config.toml
num_attention_heads = 12
num_key_value_heads = 12
intermediate_size = 1536
norm = "layernorm"
norm_place = "pre"
rope_theta = 10000.0
tie_word_embeddings = true
init_std_down = 0.00601
lr_mult_o = 1.11
schedule = "wsd"
decay_fraction = 0.705
batch_tokens = 131072
train_tokens = 434800000
max_steps = 3318
Each number is 128 + 24 x the weight over the matrix's rms, rounded and kept within 0 to 255. Layers, rows and columns count from 0.

# layer 4 attention key, 384x384, rms 0.0579, rows 307-319, columns 128-255
[[122 115 133 118 131 118 114 108 129 148 158 106 132 109 127 115 121 135 115 136 126 122 132 162 152 130 139 129 128 123 119 143 138 149 142 133 133 147 113 103 135 135 135 108 126 123 129 121 150 107 125 154 133 133 155 130 122 130 118 146 125 133 135 125 129 140 116 115 118 126 147 124  99 142 111 149 123 144 141  87 122 118 150 139 107 123 137 126 149 111 139 121 162 135 117 110 121 144 141 130 122 135 127 135 114 135 116 154 123 124 128 110 148 125 121 123 126 108 140 111 112 149 141 133 125 141 124 123]
 [133 124 109 125 115 116 171 139 164 109 112 143 128 135  96 122 135 110 127 143 133 131 142 147 141 123 105 128 123 124 153 147  98 121 137 136 116 106 127 116 117 137 130 133 130 118 144 156 129 131 129 105 118 110 141 186 121 149 124 140 153 123 111 125 119 156 134 150 115 139 111 134 129  91 106 121 140 133 137 153 125 145 122 135 137 121 146 134 119 122 131 122 124 118 154 115 145 110 110 122 105 134 164 155 143 119 116 114 149 146 122 133 127 124 101 145 122 111 133 132 124 117 136 113 102 104 148 111]
 [128 123 126 135  98 133 171 103 124  83 134 120 142 139 104 116 123 116 139 162 141 130 120 167 138 149 125 134 126 123 168 113 120 129 128 136 120 131 138 121 156 144  86 152 158 157 127 120 124 124 147 103 120 131 145 155 117 141 133 118 126 143 106 152 123 160 114 105 143 164 121 120 130 132 120 102 112 143 122 122 146 134 119 155 144 132 139 130 117  89 118 144 136 135  93 104 123 148 120 131 148 117 126 147 126 116 158 147 131 131 115 132 119 136 131 108 114 142 129 141 101 142 114 116  93 103 124 121]
 [124 146 148 120 143 159  96 132 152 133 148 149 111 140 165 127 186 140 122 114  95 122 139 121 134 122 125 120 135 124 106 132 154 116 142 138 162 118 116 161 117 134 140 121 113 122 133 129 128 135 126 128 116 172  85 107 141 107 138 116 110 139 127 126 119 120 104  76 113 120 119 126  99 113 114 160 138  97 156 116 135 132  90 137 125 150 113 115 144 155 135 139  92 145 140 127 134 158 145 106 118 124 102 145 121 137 107 142 144 125 142 139 140 157 125 112 112 128 140  95 117  80 131 141 131 156 117 138]
 [116 124  94 124 121 118 108 100 124 148 140 107  83 111 112 165  95 121 119 114 153 129 162 147 138 130 119 160 111 120 132 120 123 126 149 142 110 136 117 129 143 147  98 152 122 132 156 115 140 125 136  98 109 126  95 152  86 106 109 156 173 154 131 114 125 135 137 127 143 114 101 128 112 138 101 159 115 139 147 100 128 110 124 153 101 146 110 137 129 135 131 108  77 135 160 128 113 139  90 135 129 136 151 136 110 121 127 122 144 145 154 137 134 165 154 131 120 129 161 124 125 106 116 130 168 190 147 170]
 [121 123 132 141 119 140 113 125 145 144 113 133 150 104 142 127 107 125 144 149 128 111 159 159  62 171 165 138 121 104 146 144  99 148 124  79 126 129 135 150  96 152 148 125 153 140 109 112 104 122  99 111 127 143 116 115 106 115 102 137 149 154 143 105 138 163 109 149 156 139 136 174 158  99 101 116 108 118 135 129 109 149 135 133 161 121 117  93 103 159 129 143 129 100  98 129 148 145 107 152 112  99 121 155 130 156 100 152 127 133 103 142 123  96 156 100 138 127 175 147 142 121 122 155 140 125  92 144]
 [130 161 126 117 115 138 131 126 132 114 123 109 116 109 117 117 150 120 139  96 115 124 136 153 126 145 118 191 150 164 155 123 126 141  79 120 143 123 163 179 159 107 117 138 149 152 163 149 104 129 140 145 161 156 140 174 133 139 113 116 163 114 138 140 142 112 152 113 134 112 138 149 155 131 154 128 162 126 107 141 121 144 139 106 119 125 134 168  85 132 134 115 122 139  78  82 117 111 139 119 136 118 124 158 110 152  81 112 141  86 143  98  99 126 112 137 154 128  98 138 132 139 113 123 137 137 119 116]
 [115 101 112 165 132  96 122 139 136 184  90 172 115 132 129 130 131  94 121 126 144 112 160 120  97 106 138 155 123 128 152 142 103 128 103  95 148 141 128 132  99 143 163 144 153 127 134 130 129 124 144  92 122 111 159 164  95 149 131 125 113 110 135 124 145 146 103 149 160 136 138 158 143 118 136 144 130 130 126 162 125 152 143 147 170 139 135 135 143 128 131 107 110  91 127 125 136 135  91 141 114 134 116 115 133 159 118 140 105 149 123 125 106  99 166 121 123 129 135 130 116 118  86 149 131 106 102 148]
 [178 135 116 123 108 124 121 159 101 101 184  57 180 125 111 166 167 124 153 164 138 127  90  87 102 102 125 146 131 100 119  81  76 116 106  79 136 100 133 144 153 125  94 133 131 133 183  84 113 160 106 189 144 132 130 136 193 138 171 120 107  77 132 149 129  93 181  85 153 120 149 132 101 177  76 182  58  97 140 130 116 124 155  69 178 162 120 183 110 113 114 125 107 161 100 132 110 133 175 138 110 127 100 154  91 136  73  97 124  72 166 172 112 125 106 125 143 161 160 116 143 147 162 125 125 167 170 165]
 [161 164 195 132 145  98 125 160  98 116 167 122 157  81 130 114 119  76  78 138 139  92 158 145  86  92 149 160 120 170  97 184 117 132 101  81 117 136 116 130  95 152 111  91 133 178 136 115 168 122  86 119 175 200 147 173 122  92  98  88 156 111 130 176 138 121  56 156 126 146 107 117  80 122  99 124 158  69 108 141  97 114  96 110 137 138  96 204 102 105 160 121 122 179 116 139 127 120 144 116 125 130 132  86 132 163 174 125 105 157 176 142 142 143 104 120 125 116 120 136 150 154 116 156 110 149  92  93]
 [124 185 125 179  97 113  69 129 154 110 107 137  92 115 109 191 134 123 107  87 157 111 146 162 118 128 119 177  93 184  99  70 117 107  84 130  68 159 117 178  96 118  79 173 184 173 118 116 131 129 139 155  94  86 169 214 100 114 142 122 144 187 113 150 232 122 166  93 174 179 109 152 180 128 102 128 150 172 142 113 148 132  71 104 111 110  81 127 113 112 155  98 208  92  78  92 132 124  76 160 122 126 144 176 147 124  83  55 120 173  34 132 166 197 128 133 107 133  81 103  87 179  91 100 120 117  74  96]
 [187 142 156 149  90 122 133 197 165  95 133 104  79 161 160 167 109 122 183 178 130 121 110  94 103  99 116 221  64 123  91 112 101 145  94  88 114  93 159 123 158 171 119 138 125  76 156 146 197  94 161 118 195 121 136 120 156 120  79 151 118 174 129 129 128 145  92 115 140  90  81 117 139 157 136 138 117  97 135  97  44  77 110 127 126 145 135  89  87 127 172 134  97 129 142 156 152 178 128 110 149 100 117  92 137 111 100 134 173 136 149 111 177 139 141 131 136 102 128 128 134 106 140 103 137 118 146  92]
 [148 131 160 112 119 139 126 108 153 121 145 138 174 112 115 137 136 136 157 137 123 162 102  89  65 154 114  73 160  97 142 150 189 139 127 152 162  88  86 152 141 141 170 106 106 150 113 150 218 128 142 112  99  34 169 119  98 116 123 142 143 128 147 187 104 141 108  88  84 158 118 137 132 160  91 171 118  96 102 160 124 132  93 130 147 164 141  79 148 113 152  92 144 104 115 110 142 108 142 140  73  86 100 111 151 110 142 120 155  98 131 151 125  99 158 125 129 120 144 104 129 129  97 111 179 146 133 128]]
# layer 4 attention query, 384x384, rms 0.0577, rows 308-319, columns 128-255
[[ 93 138 133 153 121 128 137 128 100 130 130 123 117 153 129 131 119 136 105 131 151 142 118 112 109 128  79 118 142 129 126 122 127 147 131  94 139 117 123 118 150 105 126 120 107 132 153 132 150 118 132 134 135 144 125 148 104 121 130 116 127 143 159 122 127 118 144 114 122 134 134 115 131 109 120 128 136 142 137 143 123 119 108  99 141 116 122 123 137 115 157 128 137 115 132 153 137 115 129 108 112  98 141 109 111 127 114 129 140 141 122 136 139 131 114 153 143 134 121 136 144 124 130 133 141 131 114 135]
 [ 95 134 136 155 107 147 152 141 131 130  94 131 102 140 124 109 120  99 149 126 153 173 116 155 141 121 122 145 138 121 131  90 146 102 157 129 147 120 106 120 114 115 108 126 126  94 119 141 152 114 124 165 142 148 130 159 129 130 146 108 133 120 119 133 125  98 133 150 134 110 151 116 126 109 130  92 134 109 146 158 122 140 132 108 136 103 162 122 150 129 132 119 112 151 159 151 162 108 114  93  86 103 161  84 127 120 119  89 121 133 154 142 133 127 120 145 149  97 100 139 168 140 135  94 120 100 124  99]
 [116 108 130 114 103 133 120 112 111 119 136 147 137 130  97 126 119 126 135 115 144 143 112 107 141 129 115  99 126 144 122 111 130 166 157 140 149 148 100 101 130 156 144 118 133 129  99 108 161 138 161  81 115 130 124  96 148 130 107 149 128 151 139  92 131 115 107 153 107 166 129 158 134 104 127 179  84 117 120 134 125 105 138 123 122 122 128 102  96 113 118 131 147 152 116 137 136  95 118 132 162 138  99 166 127 114 113 124 136 131 112 140  92 130 179 109 106 125 152 101 141  82 111 137 124  97 117 147]
 [159 137 118 144 128 131 107 123  94 146  98 109 120  99 131 149 113 126 139 135 127 127 139 142 145 145 132 135 127  91  92 145 163 126 107 155 151 133 125 110 136 116 134 150 146 157 154 159 116 132 166 133 106 106 135 152  98 121 137 104 174  97 124 141 153 121 109 103 139 127 138 101 137 163 128 108 125 113 139 108 132 147 126 140 128 150 140 145 132 108 128 150 113  96 103  88  95 120 152 123 104 114 105 111 133 110 134 130 125 139 123 117 128 132  79 141 130 101 122  96 128 150 142  88 170 136  89 155]
 [114  94 133 113  98 120 167 133 108 139 137 132 122 123 130 157 131 114 102 136 146 161 136 130 127 149 109 143 101 147 145 113 131 107 155 110 108 136 140 124 136 106 110 117 140 134 141 106 112 140 128 117 118 160  96 135 135 123 155  94 162 126 143 152 134 171 113 141 154  95 125 128 154 136 100 135 142  95 160  96 154 153 147 144 119 146 128 134 121 134 117 145 101 138 133 157 153 162 152 121 115 149  85 132 122 126 172 171 125 124 124 128 121 117 141 138 110 142 107 144 158 132 140 133 146 122  90 123]
 [155 101 149 145 141 138 143 130 162 167  82 131 111 101 141 126 117 111  86 146 116 145 117 117 130 163 104 129 103 165 124 120 119 147 119 125 100  94 107 136 167 111 148 154 124 118 141  98 142 113 144  91 130 124 124 139 139 133 111 109 123 114 131  99 132 175 175 168 120 109  97 127 151 160 123 123 125  97 144 130 101 125 135 138  93 128 123 118 117 132 129 130 128 147 132 127 123 127 112  95 138 141 119 147 120 164 130 130  73 133 145 123  97 138 123 161 177 131  85 153 122 120 152 143 133 149 151  73]
 [ 70  87 148 121 105  82 170 137  73 139 153 155  89 148 109 135 150 160  65 127 160 148 172 166 120 168 146 128  88 151 105 105 107  82 139 117 144 134 143 136  83 142 145 108 172 111 125 151 133 175 104 141 137 202  99 105 137 134 170  92 177 106  92 131  72 150 113 128 115 137 159 116 151 103 135 206 142  48 153 108 126 110 153 140 139 176 174 130 126  91 118 194 128 105 102 115  90 156  92 117 114 189  43 103  90 106 106 186 144  97  57 147 154 142 109 137 102 162 126 202  78 151 108 140 131 130  72  98]
 [ 96 168  83 137  98 112 134 170 124 106 202 117 160 116 156 124 171 112 193 196 147 134 154 178 103 116 126  79 123  99 139 120 123  83 183 128 122 192 131 106  84 122  63 154 127 114  98 120  62 125 100 163 192 140  63 145 158  61 121 133 126 116  89 114 121 179 144  78  97 160 174 148  73 120 106 147 117 125 161 130 142  79 150 131 104 187 165 145  92 140  89 125 191  90  77  96 126  56  90 142 110 145  86 117  27  84 111 134 188 129 136 173 183 134 145 100  64 156 123  66 176  90  63 172 125 105 137  90]
 [171 118 143 160  98  90 159 147 106  88 159 138 137  64 109 122 100 139 149 154 107 116  79 147 110 184 118 120  95 244 112 128 145 109  98  99 137  89 119  43  89 171 127  86 192  79 165 183 104 106 112 216 115 123  54 156 132  69 124 117 220 114 137 200 175 121 190 130 128 146 192 102 166  71  89 158  82 112  94  84 111 163 163 109 131 149  34 110 144 162 128 153  99 147  93 106 125 132 119 146 131  92 127 101 152 112 162 180 180 116 126 141 165 169  70 100 111  80 160 180 162  85 105 154  97 140  98 171]
 [145 123 106  73 127 150  85 136 166 127  83 118 102  76  94 118 123 114 124 141 130 134 128 196 160 115 127  67  41 105 107 135 118  86 131 149 137 117 140 145 110 138 133 139 156 137  91 117 117 137 152 173 141 136 129 135 128 148 109 133  97 178 108  92 112 210 150 113  93 165 160 111 120 132 113 156 126 146 112 114 143 103 162 116 107 167  89 117  90 151  99 122 165 119 125 137  97 139  66 135  90 136 130 133 129 207 147  93 157 152 123 176 116  94 121 127 134 112  93 103 158 140 143 119 107 111 102  78]
 [200  97 166 148 105 157 140 110 149 109 164 106 117 103  90 109 169 116  43 206 146  97 168 131  53 143 110 103  82 115 119 107 148 176 107 106 163 151 128 214 146 153 110 130 210 103  85 151 123 144 124  59 152 142 106 212 126 211  89 102 123 149 120 137 115 125 111 115 138  65 115 153 142 109 111 111 178 143 151 127 106 117 149 133  76 146 157 132  77 125 223 157 141 170 146 154 147  92 162 122 178 202 159 164 117  93 113 112 182 146 115 140 149 106 122 172 140 128 157 114 189 137 104  82  88 170 149 134]
 [ 91 128 130 118  98 147  90 139 102  73 158 128 146 118  82 128 196 127 102 225 110 215 150 143  98 142 128 146 212 185  80 142 151 180 184 150 145 111  92 148  69 121 143 134 153 126  78 121 139 122  94 105 122 151  92 202 160 186 103 132 108 194  94 151 133 114 150 142 115 142 167 126 124 102 177  95  73 138  99  91 158 111  77 139 154 156 175 126 123  80 134 170 152 131 106 147 157 104 157  81 188 127 147 111 111 136 129 133 135 117  66 124 145 124 133  98 104  93 147  99 110 112 113 111 186  69 127 151]]
# layer 4 attention value, 384x384, rms 0.0625, rows 288-302, columns 128-255
[[157 160 147 129 180 109  92 136 103 141 173 121 139 131 129  91 113 134  97 130 119 119 185 134  96 157 125 122 115 122 154 157 102 123 116  99 119 103 109 133 130 131 194 144 148  87 109 147  99 123 127 103 122 133 172 161 129  96 140 139 100 151  95 131 105 140 130 122 134 113 136 143 124  82 175 100 129 121 134 142 109  90 111 142  96 153 158 150 126 105 152 168 126 115 130 118 151 149 124  90  93  95 168 136 117 119 127 140 131 120 151 128 156 138 157 104  97 169 167 176 143 142 142 118 133 124 151 151]
 [116 119 127 129 172 149 175 126 110  99 164 135 129 142 122 170  67 165 139 144  94 140 127 101 156 127 161 108 131 118 131 116 123 131 124 153 131  99 122 118 123 117 123 120 134 130 132 142 171 122 119 119 143 154  82 114 129 168 125 123 106 104 133 167 152 132 134 139 145 137 138 166 165 111 146 158 146 112 102  91 123 118 154 128  97 143 154 121 116 148 108  95 155 157 100 147 152 132 168 150 162 133 186 129 117 120 142 132 127 122 156 141 125 154 108  90 204 138 137 141 131  94 160 139 144 109 107 104]
 [124 117  99 130 156 136 110 168 110 127  99 106 164 110 127 159 141 120 130 126 120 134  99  93 154 118  87 106 155 166 138 136 101 144 138 149 142 127 120 128 104 119 108  80 138 118 119 100 135 120 140 131 140 151 118 144 150 108 135 158 140 143 107 127 133 126 159 130 127 133 139 118  71 130 137 116 112 134 118 115 146 172 126 128 120 167 117 135 113 149 147 116  99 133 134  97 112 136 132 142 106 165 119 126 170 108 133 138 148 136 108 176 108 134 184 164 137 132 162 142 172 126 155 153 131 108 150 126]
 [145 152 118 131 139 159 112 113 111 124 146 100 134 141 110 132 122 133 134 112 150 113 119 162 142 122 144 177 128 116 126 152 104 143 152 106 123 117 133 140  98 145 108 147 135 129 104 134 128 102 143 154 120 121 151 134 128 129 138 128 146 113 130  99 152 104 146 125 120  80 139 125 121 108 112 122 120 136 107 136 117 129 122 135 114 168 138 132 123 163 144 115  74 162 123 133 131 107 140 118 140 113 156  81 115 107 153 112 145 130 116 141  88 124 173 151 163 184 115 144 132 168 126 114 147 122 137 130]
 [167 112 152 142 137 136 126 115 123 103 143 121 203  89 128 154 186  95 101 118 162 101 110 130 109 114 115 134 109 102 128 153 143 131 160 138 116 129 123 157 163  98 143 134 108 116 117 105 133 116 108  80  95  96 111 114 111 116 143 133 120 122 115 130 127 133 126 105 176 106 132 150 172 149 127 137 144 110 149 123 153 124  82 119 143 107 137 142 144 102 110 167 123 122 116 104 196 114 125 131 145 130 109 150 123 160  94 109 109 128 106  95 158 145 111 150 101 142 139 139 156 162 134 152 142 146 109 155]
 [120 128 166 109 142 135 128 140  80 122  90 102 137 123 106 124 143 137 132 112 167  81 137 131 144 120 131 139 116 154  97 118 132 147 145 128 127 123 128 149 104 149 137 146 158 121 117 107  89  91 129 120 138 107 122 154 129 140 143 143 110 132  97 140 136 121 121 148  90 122 104 152 114  90 106 166 150 150  94 141 152  99 182 138 100 127 160 120  98 126 149  96 116 203  81 103 160 161 144  86 141 106 114 159 139  84 141 145 133  91 123 107  94 103 158 103 118 135 137 155 122 107 101 136 142 109 142 114]
 [121 146 172 109 113  99 117  97 109 139 104 142 125 119 130 164 129 154 129 111 143 126 116 101 134 114 111 156 165 133 121 123 120 105 101  79 112 146  94 118 113 122 154 146 123 125  92 109 130 123 105 127 110 126 126 144  84 122 109 102 164 117 129 127 121 136 181 161 148 128 135 131 147 123 145 119 149 157 115 137 167  85  79 153 186 158 141 127 127 142 112 143  96 129 100 111 137 133 151 146 138 156  65 125 160 104 112 120 116 132 136 154 145 134 159 126  97  94 120 133 109 119 138 119 104 126 119 135]
 [157 104 102 121 116 112 146 165 142 121 149 139 150 149 121 139 122 112 125  77 141 143 101 119 144 123 135 101 133 150 140 119 104 169 110 137 143  95 122 119 146 181 127 102 144 129 108 129 125 156 124 174 113 162  93 143 102  51 109 133 111 165 127 114 122 126 155 121 113 138 132 128 161 140 138 106 112 119 103 129 133 148 116 135 121 117 115 129 115 156 105  97 129 132  59 137 152 143 126 116 117  84 155 142 124 132 120 121 128 143 148 127 111 121 132 147 115 156 111 145 152 178  93 148 125 129 175 136]
 [168 166  98 117 124 105 143  97 128 135 140 157 157 109 147 120 114 129 114 132 131 151 152 112 136 127 156 114 103 109 139 144 129 155 113 104  87 119 171 150 126 162 102 137 137 147 109 118 132  88 134 126 111 137 144 104 147 156 127 107  91 143 135 134 171 137 143 161 129 173 160 160 135 124 128 119 102 119 158 171 113 114 141 126 151 108 149  78 114 121 126 129 171  94  83  86 142 163 120 157 132 117 131 114 131 141 104 133 150 152 139 129 161 168 157 117 155 145 131 107 117 124 136 192 168  97 148  87]
 [149 111 129 124 139 142 152 103 167 158 100 136 147 114 142 126  95 143 176 124 134 143 146 127  94 127 190 152  94 121 102 132 127 125 171 104 133 111 143 128 137  84 139 148  89 133  85 106 147 126 152 110 126 123  96 118 136 146  86 144  87 109 102 120 125 108 129  94 157 109 151  91 103 115 151 103 137 150 145 137 147 142 104 120 142 170 151 108 137 174 162 109  99  81 116 113 146 131 120 143  98 140 112 144 119 102 128 152 116 108 138 102 109 146 143 136 162 130 108 155 170 136 112 134 131 138 158 119]
 [106 139 172 159 148 157 129 128 118  81 161 150 108 155 121 115 130  92 152 149 125 177 130 117 135 130 115 127  97 130 157 117 135  88 136 110 143 118 117 101 153 128 145  89 112 102 124  88 142 128 154 138 108 141 103  96 169 177 126 105 120 103 106 114 133 140 108 180 139 126 186 111 126 133 136 131 129 115 133 121 145 109 131 131 131 146 149 142  74 116 166 145 121 169 173 123 172 131  89 143 138 100 128  98 158 109 152 130 166 152 138  98 129 114 134 114 119 118 125 122 140 136 149 194  90 164 146 111]
 [107 137 150 156 109 131 119 113 121 149 151  88 100 150 143 139 144 143 135 111 109 152 120 116 148 127 128 179 131 170 127 133 120 171 145 120 169 135 180 130 113 147 133 155 113 122 171 127 125 116 101 108 107 105 113 141 111 153 108 104 110 151 139 101 153 146 101 111 105 133 115 178 143 118 127 134 118  89 110 130 132  81 106 163 125 145 120 156 134 159 182 100 149 152 166 122 160 133 123 134 125 117  96 133 120 142 133 137 116 114 118 136 123 155 104 148 117 125  96 144 110 132 138 141  84 142 171 145]
 [138 145 127 120 102 158 146 146 149 152 117 164 166 129 117  99 139 143 120 114 136 131 148 176 148 133 127 144 117 114 114 144  84  87 123  87 160 123 142 158 135 137 117 126 155 101 144 142 129 102 112 105  93 141 119 102 137 101 142 132 139 117  99 125 103 170  83 128 114 127 160 161 127 136 125 107 142  90 138 162 160 128 123 125 149 121 108 130 140 160 127 136 140 116 134 143 136 104 145  98 145 139 111  93 146 114 126 104 136 113 131  83 109  89 124 105 120 120 146 165 125  84  76 140 140 120 159 101]
 [129  99 152 109 129 123  95 151 105 105 117 100 200 143 137 121 120 113 153  99 126 121 155 112 177 113 114 178 112 107 119 126 105 145 126 131 146 119 115 153 133 120 116 117 136 106 162 156 158 127 124 140 148 133 112 127 149 139 104 128 105 144 157 137 142 119 136  89 143 138 135 143 132  89 150 170 137 135 121 116 165 116 165 124 136 126 106 150 156 126 112 144 127 116 148 140 114  86 109 144 131 141 114  83 113 141 121 130 164  85 132 117 114 158 139 147 173 109 131 144 128 131 136 133  89 144 138 159]
 [104 125 134 176 163 128 135 143  91 107  63 149 104 101 106 105 104 110 115 100 136 134 120 127 134 101 138 103 143  93 129 104 118 147 123 128 121 111 146 120 155 120 144 133 152  87 111 106 152 106 106 122 152 129 176 109 118 151 136 124 153 105 143 107 135 150 129 154 123  84 107  56 135 113 117 138 122 105 141 123 176 110 118 115 146  94 112 134 122 152 105 124 116 112 174 170 144 115 154 113 149 125 125 101 109 179 119 143 129 126 152 117 185 120 125  90  87 105 126 132 123  87 117 125 130  96 176 160]]
# layer 4 attention output (transposed), 384x384, rms 0.0607, rows 288-301, columns 128-255
[[108 114 148 157  88 117 123 155 135 120  88 145  94 158 155 114 132 119 128 121 126 128  80 108 146 157 129 141 128 146 137 145 107 141 118 123 115 123 110 188 130 164 116 152  96 125 121 105 131  99 124 138  99 133 142 119 128 114 154 108 128 148 157 140 149 135 138 123 141 135 100  68 105 105  97 134 100 118 176  89 163 115 150 123 115 129 154 132 162 180 145  93 126 135 114 139  90  78  81  97 132 145 137 121 119 121 112 144 158 125 135  99 142 123 118 121 119 124 104 111 170 125 101 106 127 126 120 141]
 [142 131 129 137 108 117 127 119 169 157  97 119 148  73 128 114 134 137 183 146 118 150 128 150 152 124 121 116 108 141 129 141 153 124 135 113 136 127 150  94 127 154 133 144 150 106  87 178  97 147  67 117 100 116  91  92 159 155 161 162 146 142 139 100 141 139  85 146  88  89 118 107 152 131 164  84  84 125 111  88 144 134 109 142 118 130 138  86 120  89  79 127  98 105 120 130 149 151 145 159 129 146 116 166 143 124 136 158 153 101 125 121 155 105 112 149 110 140 147 119 116 120 125 133 113 108 147  86]
 [117 136 155 129 139 148 122 104 151 125 136 112  97 139 131 149 134 160 132 162 141 124 100 126 127 177 161 108  81  99 116  80 139 160 131 133  63 124 120 127 126 149 152 143 134 109 108 149 130  99 150  97 125  96 141  86 142  84 142 130 111 155 117 142 145 122 109 153 108  63 112 103 106 113 126 137 151 155 131 152 122 150 111  89 159 104 117 150 150 105 145  99 126 137 140 169 105 237 137 128 119 105 142  88 123 150 113  93 141 120 135 105 133 134 146 161 165 163 154 125 140 129 125 128 142 151 129 142]
 [110 107 116 100 136 125  92 135 123 152 114 103 105 104 129 127 117 131 137 127 141 130 152 167 119 150  79  99 168 145 110 133 135 143 101 121 132 167 140  62  94  86 132 107 112 119 136 139 141 118 115 161 128 114 101 143 113 113 161 117  96  96 144 147 125 130 100 143 107 120 101  83 143 132 160 135  91 120 150 148 119 140 125 114 176 138 143 120  96 139 137 143 150 124 128 124 109 139 109 114 143 110 122 148 156 162 154 132 153 168 110  92 148 123 128 120 111 139 153 145 137 140 126  98 158 152 184 106]
 [139  92 169  97 179 118 127 142 154 100  97 135 122 103 137 104 142 150 159  83  85 143 120 119 131 145 170 154 103 154 175 157 144 173  80  80 141 153 113 153 155 136 114 118 141 145 130 101 119 108 202 115 115 152 114 117 135 127 156  88 140 123 135 124 139 117 136 161 108 118 167 126 126 118 121 167 101 157 124 134 143 161 151 154 130 110 120  99 122 124 104 122 121  86 143 155 122 138 130 115 176 119 130 134 169 103 159 144 115 101 158 154 156 168 126 165 182  99 116 139 113 138 157  98 108 109 134 137]
 [136 127 121 118 109 155 126 150 122 158  87  88 113  88 139 100  92 128 129 122 155 128 127 140  93 110 131 106 167 100 121 141 119 131 130 150 126 167  92 135 141 122 125 146 140  92 154 113 111 148 118 132 138  89 112 130 104 148 138 117 168 140 155 139 101 130  91 100  90 120 132 131 142 126 119 126 158 145 130 113 154  97 133 109 158 106 128 151 150  96 108 170 118  83 111 146 129 120  78 157 102 170 168 112 129 107 109 119 163 155 124 109 111 125 125 117 142 175  85  76 151  88 126 128 116 122 148 122]
 [114 156 125 103  90 120 163 160 142 156 129 127  82 157 152  79 159 143  97 115 114 158 144 122 162 119 138 121 157 144 129 157 136 160 118 148 130 147  92 116  93 131  81 120 147 128 133 115 103 139 129 139 169 130 116 126 117 124 107 124 114 160 120 122 105 104 104 149 117 143 134 146 126 155 138 106 126  87 159 123  69 123 162  76 122 135 112 119 145 126 140 152 151 142 139 148 111 125 147 111 117 102 133 141 130 138 139 146 150 126 122 157 122 140 117 100 126 116 128 156  94 131 162 102 124 119 120 139]
 [142 115 114 100 107 127 148 132 115 113 135 132 111 116 122 131 119  96 138 119 117 136 126 115 122 136 128  87 139 148  92 157 117 128 140 127 146 138 175 141 129 126 127 113 113 161  97 152 146 109 132 115 145 165 162 123 158 143 163  72 122 132 122 109 123 120 125 111 157  94 129 130 127  70 125 137 121 163 110 129  80 105 111 128 135 128 141 129 132 119  92  85 159 121 131 130 151 127 117 146 141 120  95 117 131 129 125 156 102 137 112 110 139 135 119 110 147 130 161 134 150 100 110 130 113 111 139 144]
 [148  99 120 126 127 119 127 108 133 164 139 104 149 122  96 107 127 138 126 120 139  96 113 118 135 124 139 140 121 147 150 140 118 148 150 100 165 132 108 156 172  91 121 106 148  96 140 151 101 108 156 164  85 129 124 103  95 112  69 112 135 129 131 123 168 107 143 157 110 133 112 137 124 151 143 113 115 142 112 146 130 116 115 137 134 140 119 181 132 144 125 163 164 109 100 133 150 130 123  90 139 101 117 148 139 128 130 141  82 149 136 147 130 123 113 103  91 132 140 109 113  78  94 117  87 136 108 139]
 [141 114 156 116 125 162 135 156 143 150 125 119 139 102  81 118 114 167 108 141 117 130 141 111 136 106 125  95 115 139 131 120 111  94 167 105 110  89 123 148 117 105 143 118 156 155 128 117 124 115 123 145 160 158 162 123 111 174 112 135 140 141  70 140 152 180 120 145 138 149 150 155 124 135 141 120  92 147  88 108 120  94 156 138 115 119 142 166 147 134  93 136  97 145 123 135 127 148 126 126 112 114 159 134 123 152 155 123 140 111  87 131 113 182 138 104 155 114 114 118 113 169  88 150 181 163 128 160]
 [161 104  89 101 102 152 144  63 127 151 139  99 133  90  96 141 126 123 127 141  74 175  96 140 153 157 100 130 120 126 124 129 170 109 163 137 164 157 105 106 128 114 133 148 149 132 145 126 103 107 103 109 121 125 133  56 110 121  99 128  82 152 104  96 115 134 135 118  82  96 124 109 109 160 141  91 123 127 108  98 117 100 144 148 116 117 100 145 140 138 130 158 162 128 111 129 140 194 188 131 167 130 125 116 119 109 117 123 126  92 152 140 149 143 125 117 113 143 115 135 119  97 150 108 149 138 136 133]
 [114 132 136 114 182  91 169 127 117 150  89 146 171 100 179 122 149  97 133 115 120 126  88 181 121 119  86 126 128 115 121  93  92 154 126 125 136 155 106 119 129 115 123 110 112 194 141 130 135 160 130  95 126 147 132 153 150  99 114 188 117 149 142 133  93 106 130 147  88 112 143 117 108 123 116  94 143 152 147 104 138 140 112 109 129 113 131 130 143 101  93 146 151 119 154 121 147 130 124 123 137 112 131 106 139 129 139 119  96 137 120 121 110 126 141 119 104 150 110 115 128 142 107 132 128  85  83 131]
 [148 138 155 144 117 194 146 136 117 169 140 109 105 135 172 128 109 116 127 134 118 105 115 118  92  90 110  81 107 121 167 149 147 143 151 128 121 130 105 161 132 132 135  90 132  91  99 114 145 147 109 147 139 118 126 143  87 113 127 144 167 102 136 107 135 127 175 136 124 126 143  83 108 168 145  97 136 134  93 158 154 124 193 112 171 127 122 136 106 121 132 107 134 100 135 145 124 160 133 131  98 129  98  93  85 137 113 120 120 173  77 108 134 146 119 158 146  96  94 126 125 117 155 155 124 120 146 124]
 [132 163 142 148 129 120 117 137 123 148 151 113 128 114 169 111  93 168 133 123 142 146  81 139  84 107 156  92 131 139 126 140 126 138 130 178 164 134 155 113 124 184 161  94 154 139 111 120 140 140 105  86 133 122 116 137  92  97 115  90 136 113 121 124 140 125 103 157 126  99 146 127 129 133 120 144  87 132 133 169 132 112 117 115 127 128 100 113 135 108 150 121 136  96  91 120 123 141 163  90 120 149 114 157 107 148 140 114 112 139 104 144 114 119 127 145 111 115 166 175 138 103 141 147 129 107 121 182]]